Weights of a small transformer language model: LayerNorm before each block, a variant of SOAP for these matrices.
Each number is 128 + 32 x the weight over its row's rms, rounded and kept within 0 to 255. Layers, rows and columns count from 0. Numbers have three digits each. The size before them is the row's rms in percent of the matrix's.

# layer 4 MLP down, 96x384, rms 0.189, rows 54-95, columns 256-383
104:118126135117114164162162160164131112168139177156132114091163096080164122099089135139136125067147071147207117145157143107141126149150146116137178088104152148110142112146049137158140145159140157163215130128165057153174126121176095141136128119073130135112132125163175093083182104200162151097123115185128115126168086096102210129167174071109141098130139126125137179177134110135159130161143
096:147104177066130082139131127101091103137115199123112088122127133126118132121114099090158149157147149161143191139090123085144129089105104137100130121163141122177173100150153135073185167161156109110140108153074097102131178156081165103095133112104165159103081131138098079081092123086116108129127128166109103108112113191099083184108180107190076127136172120097096155105112161071138143136146
105:123109104168145107123143149131151150160120147158149055140117107105109158123106142122097135162108079123117155147148139118072100099136152158111091156150105152133222082155110190109171119198186124159089174135120120124121083146095163129116134116132157078165210123146121120092131114111159106169149144175148130140098133117156130137184152126127106164076135202148121072125066114183145118122149
097:103108151071136111102084148082074110149135126163132073150135136141151079139154145137173106171163140145131148191106153156174114121155067145108160122119093142125113196104129134135161125088141116152137099138083176130155141139085111122071120102188143058183170137135206183130079076195110174135136115149117130112077146185180151148121173139164100112134142140117175145129112127143135084151116
099:100104154136149147071158132149151151141145139127128121113174141148115129129082138098117111105140183131117181170169141118071096161136163171080155134171028146176161188094133093102107116103175103087115140152129146047079110111123162108099132159092163166115119193145171175103153126152129115120115113153189177111112124077138079152122044123111108132108086104158175104164131124131163105166138
097:162183167155128136112143122103155113103117173114091113156172135137136147135116149111077188146101067117122127119090149151160149134118075095098124087131140163094155154134152108123137096184144109167153098166126082146122093144094140099088137162181139155137124177156101129131195156107080093106146100178122096148133145126108134153152168131113136203121090143139116096129125090095096168158123
105:130146039167098118125177152197125093140138098098067105129147106196140124158147119138110081105124124102137126132165128132101065140130134112131163096116158092120174195159136121097119165129143142111193073138212168183059169155183113131199148153152132120124112129121182080111149129149151101041115134128101147088146118122148142104121109086142112133176143128126163125073121146116190166109086
100:135117130116122129131149120166146127123127072161130110124122059100121096113043159102150124130112163135095096135152152133118129123163183188167136122128158101048122109162131112091165081123130115158083145151165115141133148112131168136150133156173117123118094125132117105128146129147077106130103151122110154151170091119103117108115151131100108168124176124083135136149098137148202162096106
106:127105084175089137182106106120120087153082131160142093107130136137177147138124124105050131161163098163068111132099137119163157155144109129161144116122119183100165120156146119175169180153130104104194115137108100215109161118089125106145048110118065110151111143119141100199103128105136102101151161062103116122115083120185103151153133146142139210111156153078118134154177110069133112115151
104:097154137090178106095146174138153102131164126199129170107133117103112120141073118141119155082093140134156115133188156163170103156133130121060153086136122179120168116128128130101115149123149127158138151142151108117129155167181222131105140056123183145177082084125155106095116159212149060124105151165132098129112166144101208114129098152096192148147155092160143149120111131135118140098165
095:070145158103132108149136184143079110114151154144129080168157087127179121102143094116151128097154112115159120111069140139107144090129160113076150103066114102129110185135125167172093127120107114102170146111107122132090127135163123112163151136022099147112141084161197161136188096064148127138121152160048122107151148094132143131118168130109139083107154108123151132062156093140126121149194
109:096096134140068099105139115146186175140118182090115112150125118147148185154156106120068121118157150168147133050110162145117097154053162147110127150163109169130154146165115104119152143161156128129101146178151167147072151116081122106156171143084102171176159151157114142096152143086140182154116147113161142142134151136062113121137156158153099135098105076132159083144146159122146160109129
100:169060145143171149118101132184119167105098135145042119131132122123149116179104091102128122090048152131075152079083104061024152093136108086086136155101152093124117131157182164103146118080134155141036138170134134144097130073144102089133138122156167178093082154118144199139132128127150109113104140066120124124149129105152149173049169157144128143097136153133115109054175144140080123141128
106:122103158117166129123116208116144142112135083114150125118158111101110096136118099083134094117137147133085122123132138113144159131137136114136128099148096124099165135077140093099111089216106163165159192123143144104147121112137182126135186108129084145045136123081100112119083158172105030103142092138143101126114108133169126166102059120148131129022052146105106075110137129059159118111144
100:156123166062123173114091114117148075122137089133175045127102142030150104167103116117171058155129148136124100196097143141084129160092186118158138126169119144141109163137151076155118079142130161112145128091121094097144156117097099109178121144149137129115103122106201123191119153119191112139156134179149101116127181105093050117090135113118168128101117038090108094139111149153063092122191
095:148186180162173129122109098121107128117127176131100156140134147166110160076131130159132139156179093138116082083075113127093179127129131108171113111127086108146106100131133136148108171109136049084177122151091116141106101117147143071115124131131152157142157131133118179144143127082137162171141066097107115116098056113126085106065104080129127087181140081144129169158104121136136124136117
097:131069153103121223145120173113109185133093139147087106106112093121164138107119188151085087107099132140097080108117153079119122098159109100088111104128154138153099112109112136126095156122132168111116114122101066104158121149156094159089131100091156061142127102163087116147115157211135057098133160140160129120109141122110168073182154138111099118106137129190123115078118141097113192139159
101:123164135077084142124139132172101105122109159135082145130110165120145108161136122131062098137153057145207163160144069141117147097091138115135117153113160125082141134099110107118154132158097150137151121095135168152106108137122107132060121131183107091135130151085127074136084161125108102105058133092129088104082189137131184123129136160089130148119118104145133109110112137084147154095093
096:160106145131155147146102140121130159109160112113187093112126113101168096136140162121097163121119111138157073118180224156091124125180165124157098119166041119138162111110126106113094140123075076158107119109153104085150124188133183141118186132112153146130173132175134151147159180149124112186115122104135135143164089116150105153117143105127163127152071152127120133102135110157149088133075
093:171084172127157129130119127177130136089149197163134102115147149082161119145085085109140192135074149134108061099184148146111190130117160153136115134130151135065125155142163094187102145108091157128141146195174098110100112137210170137162166106117159143135162143176129133138129109089092109082079140165116152134176132131130119051052137121091116103171169129155132143131106142152109145098179
100:096121103112148141120124183069162104132124090065155101128151166059123126081126212157109110108134134111217162105183155187105156157157108168131150139143055105209096106119069064179112122179142142155169063153156143167096151073124108104132134126158100123092101127151127124156104120117165116071119113150170165156137115042167165084179152129103130095107113123132099098102131145134134110118108
098:072120111141112138131176081158151145129134117081144094147117136095143127148154168079173165122149169131095085118152130103114136139072149102155143140127083135085124125158174123114134187052137084061057113150174147108115127212068184132148131106181102136088156175140157150140101129098161112138158167150093122137179106131131148124106120098148060115082143108117083151115135103090133106096174
104:103142172103121161177144093161123116163142150104106089166162172106177161114164118106137182144169154187130121162136140103152144095142143144168182125115095137156103140167097179126161049130177079119096140180139110201190143112131127077152121051183133069102158141164112150195129163116118127109118123158176120146132105154120128142135109129119133174071169179161140113165090176156095149093186
098:119058164144115084142109139108100125130102154166163124107147137180114149056103186157167082133120110109136092076119122124142110133148121102102141168155144146123122135073074137162108184108152101099098123090186156096134109108093147153148163128131125121126125130136148151094138123146142134129163133155100151159021127122130198126105140095079106109158087124130197109104157145092122114139179
109:146211135144121103129119074067135155175149188108104156116111101170134168154046148071106118182082141156122145199162139056137132171141137177126099107090114117162152096166120106148134136153125098141131125106145137118084070087091140132106108123153082143154139181085066126178072086105085118128116140134136085173138138138199155121094132112065142134095148095141092056136084131094116141117096
100:082150122093126125143122111164150184128138108114126168105128156155168135096100153114115120105135140171077112147131108112105152099073138128136138127054183144191107139089119136176120157163128139162137149114120166176044149060128104164176052125103143110158118108090204132144123132154089176112093160115069155081031151133143189172146050157120072144071140101137111088098164141177118120168112
093:135171072130163111088153180111156128118128116089100085145093159106114141109077126176088111117122117140145073126118068140133228116123122105094156098091110155146128157080093125229159144121116144084154109104190139105137122106072131155107107129104144166106078146145154119121133131143162176172096124148129138118190157129140075125115081086099112109063118093121081076127126110043159187101150
100:132120098100122156177113028101101137171162130089136165132116096123113129121129083145151172116103090151137100083139130128151160140153120159147121117029133122119131127129114127113130106122119115155182158165169164120154213148132116134159066111166125112098152091116112083105134108147187198103086108103170145015087114126129185129187119121110091132138169190142153113200140159116100148129105
102:091137078092119142116179147081132133104169051135115166145083110091095092118123110132111107097105068127153142108067123179129133167107104103089105161102131125133154165112129091070111160120133121171128128142116136080112153144162124118167051115095153084121094179141151113119143116139158145108094152175128102091094216156140095152161120189138163151141134143215100159156177118172114142151072
094:156156102139117113145085136075152125049134150108106190155114120115159115170143165066175090130124170123122077125137166120118111138180104084134112129135141070126098154120155110125153102103124114129143116161111186163131107138150089178154061167167126099122178101106133134106139140149133042159181208139150107112143090143127130072094138163122102123138105104089157138136113121147096118162173
105:171121052125109151130106047130134127071084126127089126170099118136139149154123098080121148122128157109067088121142135104077106143098086148123126154152119125062181199129155160105099160098089112159073092132151114097115192139078141162180175074084197092149156110111174132106128172135157168176098164097156176076134111102091103157166140103173107123090097111132162125109189127175090064088098
094:138117087026137045112154130140084155125159135167187189152116127147136065159184151083067170105177149151165079113109156135150160100150138139146147071170154121107134118133098119110178095111107089171184176123141128099197140143126110104100145101150098136124158145155103119127147161091123150133139117135120134099179075135134186145165112144135122144053117140159079138111127104086107139145121
099:147110166158098199104120152115120091067134150197089156163115174112147199107130144180144150093100168129140132175114106109133126104142105092105092165116103123106149153144149106161142137057126148100130137158103144134174085156088105115100127077153184090075125087067128067151128107136125134066106136089192083081111114144164191115139102136068165110130174074119116096064124137082082141124181
097:112123155142112122163127131141067078117144096130105132123100142134116140138129130114129135125126164141166091149161065134088091174185150178169113151153111106133111127119090147125173113155141120145117158130133150093145110126125103103123116105140144108173108110068099089089128100133048115118136112063118101095128174143126074161088087110105156137138118155082129196152179110065125117119160
096:181124079137134108131121155181115134133141136096121090156123095151098111207100100104094155192067101133124120137179121140207105132150135109199127079123118116084145089175073137141173148098150078108110130094138113101131155154153150136080153087068127134145105154135145115139107093106124164084092162094222073085147120148140162100200109100137158102154154124151087154136105126050154156106125
102:070151144161085162170051039057104142106167177227142180099104131147092140071137159138122133098102109087150204129099098111177062096163126125131103156134142117165109142118106113134135145116140135157086130055066147128109123106075124126088127122145140120184165092115145155117125105138030156106201134118147107149130148127168118204200140118142168115128096030153129052129086131095120165163120
101:107139166153108150165130147142179171120159149153100114121136108157138094108147128136129142094109175117134153148154163114149099149107116171134109131125162132168160118178136173168182135204144089119081115144195121177124142109084125064146184073140112148149114110124094096161132116191108088151176131166169093121063086108221077129076131067134123183120110113120148103141103107131153103138113
092:124137132170148158124147118145146111109136205112106105118134132096173148144164099119173202199173105126105163187134108140130174158141098109154137114076180146028211161090128129170090095152139175190143117117158130154178164165184153161128093148165142189117123169143170072145122127199121122104080142139112125137131191146136127123152097150113128152150187086175085123109154170147137122104146
094:112148158129164181071054078161144153108166138119124127118123212146146121147122179111070138164193164090114105156133115107127118112150110145174126106179115144154134209095128128182162064067179101174139117136062105127084113124113162133126101109125123149126125120112150145137113081117073121114108125142105127176185093145147149154121139073092135070112151030096131132133122113113126119148156
100:104178181166109128163133105149076117131097157151102123139095064134139085099089152143094129107135102088162081078105174132114148132105146110144149128121093134081128069224144167160109142176146158127094146146110130130142058082142105089082188140123087146181122145106080126138101168105148090130175184109101105190169067198187142158130179126113160095050157132126137135136113131042147144141137
104:152155141143047211116190074084152113164126094120084161145147125129157123128144157161134150149143123142072108128197166176167120191126183170169173129122171113118142140090159159105135104132175124164143146186168124121165111148106091156143089098092126098162117096195112098198119124125136160099184158145138157101170082148115117231202138089118158136096059123183125136134103151135186125105118
097:125142117134082147152165110105104149104141113061119115089104091119172123128096140126113123109126118060093174136124174177178071153107147146073089172094108112122068152145119159197156130150115108073037184123191104155128138108123113143165099116177075124094088117114153160191150049186087129127141126124068076064124150154154115068142160139135119144182132135175133132140154115130168118130125